From a checkpoint of a small transformer trained on Wikipedia: width 128.
Each number is 500 + 25 x the weight over its row's rms, rounded and kept within 0 to 999. Layers, rows and columns count from 0. Numbers have three digits each. The size before them is the row's rms in percent of the matrix's.

# layer 9 MLP up, 384x128, rms 0.0911, rows 165-190, columns 0-127
095:507532498512475481445513487497479553479523475461520473507534496480522536500513455494484476512445541484478488520505481487549497528476486519507504465468526416496497509488474477513534528469489508524481544503518476498519482534540509515469464484542491495513500520546490496505500490532489516482511467492502509480515500478528484486528546520517467534527508480466495493491517491511567515530512
107:484470505514547475504484491472508516536502510499490482518518505471536524508499464528502506469505534523501514458499438482495478494485488487508439517498520499515492515477554524505490507541468502517484514500454507470494492487476513542484493465510459458508482500518515410499498520479483442501546482538524519479500534480539500504531532475473474520512505495491522498461530516474471544484489
104:492502517517505476454489447493507514527503488530516509516512509473558500511517484524492504546479494495510529490477508477489474472505466517530454514463489517487503459493494477513518538476468521495475523528475546494556516521503511503515491531485489464507553478537536474503507469496474511475513491506519558501531536516537459520564536466469489525486522495491495502434471524502491521503502
101:476503509517504553464504559473485495494466491500512461502522497495476519499512481488525488490505539550536530497497468456464482535516521498509535511488453501525450455514539477502474492468533491497482532516514509531526532484500515572496501527500512499492496542470485533484538473520494502477477520499509512477483486446531528498486493479448494518521507482504495522453504532444501479500475
092:492526526497585484521497522502443505519491462515500488510512479511511515466514480512493555476486478488532486479535473482492481498532472546481527480518483502552456512478501462492501503523539478520515503514507492515520541481559506531460522469531448494481552565488507484459516491475500511512498465478529478498508499503530483471510480505487520521525454494519514496520492506532492519486501
100:518512454479509511481499478503501521486481493468529462475524511502512476486498472476481464495464471500495507511506525475498492500507461512480497510474557507514513467498543458484526524522507493543467508444514454491517479485522487536497536469566495520528563470489513516495514530498514461505510490513492524455511541492484527528540500465475493529451509505477506471452506494464530532467491
080:495495503475496505476487507526482525568527502476506488549460481507506517489512453522475490493479518513462499474534462486508504487533481518513495511507464462480491447488524471522500516487511469531472490517490508521550457484482503526520509528492555500483524540473482494458556481526489518497500493559522526436505494502489508483465522466511493475445460499510503500523526512482490501463471
100:480493479504540505482538447488496480479487516489533514460493522540535513517469441537498523498457483508505468480514516514490442479513468504524515503509515514541489479535536497472465494565439481496493468487482512528501476469487515512480485509522485494468565530490518511490497503473499512499544541499500507484502544458502475528543497474474484497490508473544499509503527464478525493510487
087:523496516524509521452488514551485468509478526508508503497535492526528497528480491507570504498505458505498476529506533488461458496500474515515521501489507485508479513493511495487458536467495495523474479478535455489513532499520513477523540520493510521514521506522476474495509519495480427499464502536497522459473501449468510537495471480476483549502524516435443473460508509500495504474503
099:508460483488507464450581537520514517570502492499515493524527458457527519520533473543468492474521521529494509501481463489470498532510505500528524490491516510440476508469554465473516493490538493475471519493466511484476520496488474492509499477508492493519488480486534482505479501553519499498467503529526471474506513509524512534472493476458487451511505514511506474472494466515529494502501
096:514503543524511486490518469472475514529521490493523527486505503524494503535489465510499516503508470475511539456515472500502499529550489490494493508506498499490490501454493503471570557495487522468522509491542513489544479493521547481487480489502518476494479481484481501487531472491467562461528535531527507503500543496533521528526492497489533461512486453460514514537524502436519472475465
107:495482535510505462484496518534533431521478486521498421516502477491520522482477496516493492487508521536485470471532484516475525501504489496520501493515481462457432502455508503508537518527475551462469505512485516500483502493505526532484502487544509460517487539475504491463501473495520512479576505535503505480492510505494531508514479490454485493542488491501478518499494525493557492472521
105:503470490494513498511528483508513491524491510516586510447514463537511500487510488458506484467489520529536490446524529466457500523480499536495542457496541494475505492495541469507506488536491528486497491474477498485525501497538546541489518458526515496516488500510512498501517497534523547490470534496526485467507461435523499495488472521496511485494482490524474520462516517497536538503467
085:550476506501525527501541490504495479520519514525517501486533494507503509475543525491482530505486523477584490463498473478505455470529485491506510489517490485497468495491518482487539487475451480493487549449484475508548498479507501523492529519524524526465501469513472495509563510483525496513491512519551488478503549487489510481503468493474514480502519445461478483543518445494486476481514
098:530518463511519505509507464520508512506491492508488510511528485494545482483529499522495488515494460530556515472504470506513507484479514475444450506482545474466468490517507494521578485476485494485475512543499492477505471520540510532499538515499475448518518508520466501511514475533458464458474451524507532478501508526519527569503523510501536499501457509490533504521505531524496504487490
104:481480526485494523499490536485475489483485506511538467533489537544515470491552522530510527509494512520493507461516509488459491517511483530512521497482504500488492525536493482467465506522524495498481457510490553529505463486498534556467529476462518495451518474476449468519490518517546540460496483552530492505517524468516491470466476535484484478522472507515496486493519501473521471467456
103:492528523529499529473484483515492507478477527480512517504527497511526470487520482524510502496502493500490494459525496513517515471520511498541483482493530485494442508512492506470494490510429471533475468521531507537504515474557477534485519501485560540496520527505485470505559500452493483481497509506477491455513481514502517511527494492498499579546484487501465459474515533453468509542482
094:433511498470533495493495450545482471525509528525499505526495501514568480523527505464542504484469504545461515536489478506485503482528475502498496511484486505508518471541541470513514534498501543499479485481468513519497468510507555488503501527515510462490507507474478495506520481512459491495483441558516513494502500466546469486507515493466494492507500494485455514503464518508537499439519
108:511481519482495495484524497518494458538490516452507461527530468517493498499497498490438485471479535497570498499534481525494483547493486505510490540480505517517479484518530459493533514525533492503488457512513478498506547532503486499479543519535537491456527488536483492478484491515457493490467456518512494456492505507547474494540501461514479460485457494532540502496537499520508488508534
098:502488512520489464534499525494519529534474494489480486494507467506523503492560489481528502461504463538515476455473505526455489498558502528475582493495477492472460512502498504468508487512501439499462493530524506495522522506499481497477513501503507548478486513475496457491493575476480529507474502539525470495510455509473546516492471495468548502494489496486488481500514498479505465497476
096:473490455501545518485531489543471515514455472458526486497482506523493472521474487528492464489513514478553486533503489522531509509511501489505469444521489496483504487470508487471489516459551509521511501474537454495508494529492499503519528528555508486529520469477492518468478503483467485501451506493533552470515481521503511501477576512503489541480495478462490475486512491521533513490539
100:509478499490513485518538473502472520523516512497523455520458422531501494512520443508504525480521535491534471515551463502521498487496528535475486450507481540491484494477499492484503515502469471493491445487483519511529464485502514517496538509491532467522498495556493488501486491487481525492508516521511494516532517445465482502472514482490506462487467483455477498450512535533549513523513
092:500483474517516507516497499498490475491504523495494505437476512504541505505492525532560468531495531502500535504481462505436468478502499527537481523476475447516515467512501477475520514509494479515503478521484526501524488522517529518528528491484515474442520502475541470528519495521466475506553511538504523510520532550491576496528481457497514485486492499499479508509537469465501479485468
104:467514483527499503439552506489471529503498495490521502516501497475523540551471495518511518509507474529492501506515502481519444545492503489430521515450514506571516498480520480507511531514525470478506519499518477534508466501476489493492487475489598529500529493536483514498472484513501473466504490513475518458499474514495541509452498504499518505501472512476470485505508510500528523468508
100:503496516500497512527537481535489473490510526534518475498506465536534497508511504480514504490506506492527478508468484495467475458558502504510522514494496502458480476487492490558491482529541455448483487561472467534502548509517531532515493488549509481470488477526480497462508492503467483456494497473513495466537524516483516520520536495480538485458498511417484470514501506520481504501517
099:472494519492490523484506534480492495533510484451537503517506501548522518486497494532513543477435460504467496497505499484498449543554465518466511491522485469547498478440469495501542509551489468468501489494480520517481528500473509520481492486531498509491554551498466511459502475485526496487509495505526497502499538491531471544544514511513515487503497465514482490528528526501496507465530
# layer 9 MLP down (transposed), 384x128, rms 0.0847, rows 165-189, columns 0-127
093:500503481531490509497492470490533482458492529560511517487537483513522523485542526495489547458489504511501488560504486523553544512482484463518509504496491486475502466465479519482524481532530509503514511527528488519544482488503463485484517497497488491475546505486508483509533483470520517494507486515462470517498474412502490488457502481530491473456487512501512495526481494544469488435488
109:481528462547465505542544524497504524492493499505531515498494543498505481522507466536507517499470483517451495520529543518490528506515460472486533525517526446496498488494441499461496508500527500501526488527471514479512502465517496488527523527510490488507504539491537484465509503467521494474502481495474491553513461500468496515539451444469466459457509485496477517541510537492525531502496
119:522498448491496516510456500488465468501522547508480496495473498499496496501461524464510469519503513498511464514541490533480490528512501466508489464520534506517480541526494466532522510548490483519550534528493478490472504523496513542505534477496580545533492560474465516508475476497522505435494487479502479480501476490506494487522453508470489509471509532495489496496525507466468509504465
099:493523467507498484511515497488497500508515517489494529478529523481503461499521519472522526533506441499508504509477497526473508436484513500500485510508544482481518476492525533510510467491495504475517439486508477469469524524470485486526467528538521504532498514512480471550543488528501505475507473468486510528548498501491495539503502547500451454510498530499550464517477512557470456448506
086:503498492488509517519461506513491490537528527513525469510479473486494473428469512464499504497503504490497433491509503530540484514493535485498527539472501531492507497464473509497474520507498523486511481492470490476468523516481505473503488527466522509473470483470488546539493493475497534542447500503504471539465519513502520486510569517506517487491444557494498508487482570532513530495484
103:525504540507485513508508530504503499486499483450472539524481456489501546475521503530506465504445517521516503525493512541496519504537528512506492495463499484463523520500491461485505493475525446484480480512521507494517489484494459473545529516466532456496481528506476499473480517489528476502528494473520462498519485523461516494468558455516578489477483548490530495484477532508467485509517
072:522504515539487523533537494482497498511482529515534494511538491457478532517492438461503541462498488484522511539501521478476515530472488457464503477490506503457489498464507509459514487515527463482552449506514527499473550526471467552500501472539462502462490520492515478516448489514507529504496477478522502523493468487507491530522499486549529476522482485483527476490532484486516494481474
113:502484510495514493515485530486453547523500514492488480530474510489479469506493518451481551529533487527518496489471475514498513495544470458500504521522508514507512479492489474503503501507483527520509473513532487511508479499511550512482467505489496578524433494499504490553508506541552479465499487501496496458481460519505431519496462529493478500546490488525474495534523522508442508492495
083:484481530545531495497534518458502557502505436489522536501513484512533480506521513447502497461515495538475488453458520485498535515532527473471475520512498450491527491478508527491471511490512559550500486498480508529432474517514499488474460478488507508519494460484504493524537518503482519512520527466498488507531525513515523459482516521533452522530470492500518481490501504496480500486480
092:523500487510486513507510551470540514574484514493529492534485517520505480517462451469524509471534489523506514531420504493488462511450476524491463452470494468537502484509504451513494522498464509537504536515507455476472494513514543485515490459502503489511502476482542509497470462530502522522507502494549478471509477486479473492505510509512492509505507508482487523523534493526545490514520
088:486481517458502482477487510473511511503450495491486494520473520495478522481491534492491514491516510468512481521528471503527515495489521544477522498492518468504492508473474504447465513495504511523459484495494512491479508498457512467537519539504481493458515448535531473519532491530503450567537492539542505533515469524529503473494486485522524536484524498558519505448488525486528522444524
099:477484518501527451518515512467486501464509516467536509525490487542503536514499466530452550532523477469520502518465520498506533556497477489508515527499498492482498500552467522504465516468475436533530525490520515490506522501501478514469444541526503507508494473466453485508503509516516507490475486543515497449483541462519449494519492474497510500508501497488499442464503514527502488496514
106:489486518496486482523512518511473471498517476481521470512512481493487472538495508468498468491507510490505513524509477498494528501510488498498470508454470520525515564497563504445458510553494496492505538440505547496507487503538559491514478519477489524509507508495470447547485509500502473503528509519498475495491498493557506497473556533481497482502472501506532481532519432530460492479501
091:492516496516513473502543471454489471473527511476530463495469504535481446500505473470523504494537488504564495512489499527514494535492512497506510502518510471533558513485522504486470513519509534492475485473503485486483556543476491503556499486519490476504472501518542502481455500508505480504493476464511472518507459463501507484507497516520494453555462476535523506459491523534482559525481
090:515493520484513484544465486508543513479518487475500515534475497502499500539468529537502443517514489475465521502491502458487510552510518492511498546530531487497469485514507491500442488534513414500517481501532501489499514498542505461465535506561525511484469492529509480470525535508490460479442508501494488519505495516488481529480550502485476510482516500508546520483467469484486503509486
107:479507472477464492492539511477485488507506538517507541516482498460503496468457494448477508484502513541534473491516515501536537521564497484493486487511470467506523534466490502497542503503489512526473520491506478545448465561498525505479507476520500538503496505523531530496511490470508492536514464472510501453461451518503480472475484493519534541472455497522514469482488515485485517527535
104:453473473474495524492504469493522471512485483526493515502557505517486503488505500495467460484490500508493496481478507568482491519475466492513511506489457453515505501444474533555512499514526520551470517481488513438466524500492553525490517482526475479505487487516513537463506546535494500533514498523518527501470484479464489535461504531483502463480562493526508498506501497531502508471525
090:483493473455494559493505540505478497489435481543466486511501526513517478543487466530477469519547461507512469545507503508529477522485521498467473483494531532495490534476488506505473480506510511505522504467543539466518486487532528483488499495515463493484498500485513496489484454491508512515566555496500536546508461529540529470464512505478496512482524473523484526488479533522504501487494
117:505534521513504495491485532532489517484500496488500480521441448487545538503512520488474565541525481473495485488489509525501489526555522503530521484536528481510497491495505571478473499502527496494521453494464493482524473495500507557499479472502473485516507473479529524494529459521481512491514471544507479432510535475481503496480477489508474512521472463482489531500511486481504496460547
099:502456459503480466460474538495530487513504509502522506508470499523486533493505482482513502483529537473480515542483478501507508510438508517526515531532522482494521548478487531508472487513535508503520510496487508480502492480471527556435523488520491457522515529481488548517479419524520470490490514453518494503517489471470531511496517530473457496462493467496513497524470538517513510525491
090:494448514535520464475490495506515507486518503482531495467513484473516478518498525525540509485495480552502488502486536503521490494525498510473499509493490552520505535516502461457496495579471524535502483502487537452505474481508513484489513483489507550487514519493511524506499491513453475484494469482466473457520482439441518437533535492524509491508518477506509523499538533484458515481500
102:476512448523515502516468481462511509507494523544489454485521507482504531545489502481493471507524501451528477483467479479497520535459459468538537526509510464518523516532497471489498498520507510532472557494529495497488521491488483443506508480530503505490541508474530472525512470488489475529506486496535433459518512486497514555505510464488488489507486464483495518463521532536545510496496
088:496543507465499477516548525481494512522504516482477501521511476491563517505507470487456526486512515511502475534534512541528504520498523553490459506509442509458495511483503503451506537493500558483491480436489540515520501512530466498482522486529445490524494487500514471490478504501487510464485476494481502502496524497567514521453453485500520502523513487493481490472462479530484510466494
105:485512493497512499494502483545505465462481500494531502510481530507537489499535459548520474490498480490467490517490480460510505512496530562510502510505460507487475467515496487501540498513496531417506488530495465527543467485499468516456538490504501516506519482506527525454471515572515510515516507530503478532459501489514464443448482510508483506494535527516512509508483470523519510471511
097:508478530488467498491551511468535510508530531470520492474511497477482468504486488445510516512460474498508500492538523526455446515488479467542509494500459506529503501444513508495503506504537484511483464464571484535492556497501504525499499485434495539523478503516519477515487482499479493499543476483526500531504522472493534509515489461499513490527485556489484532535493478485484499528525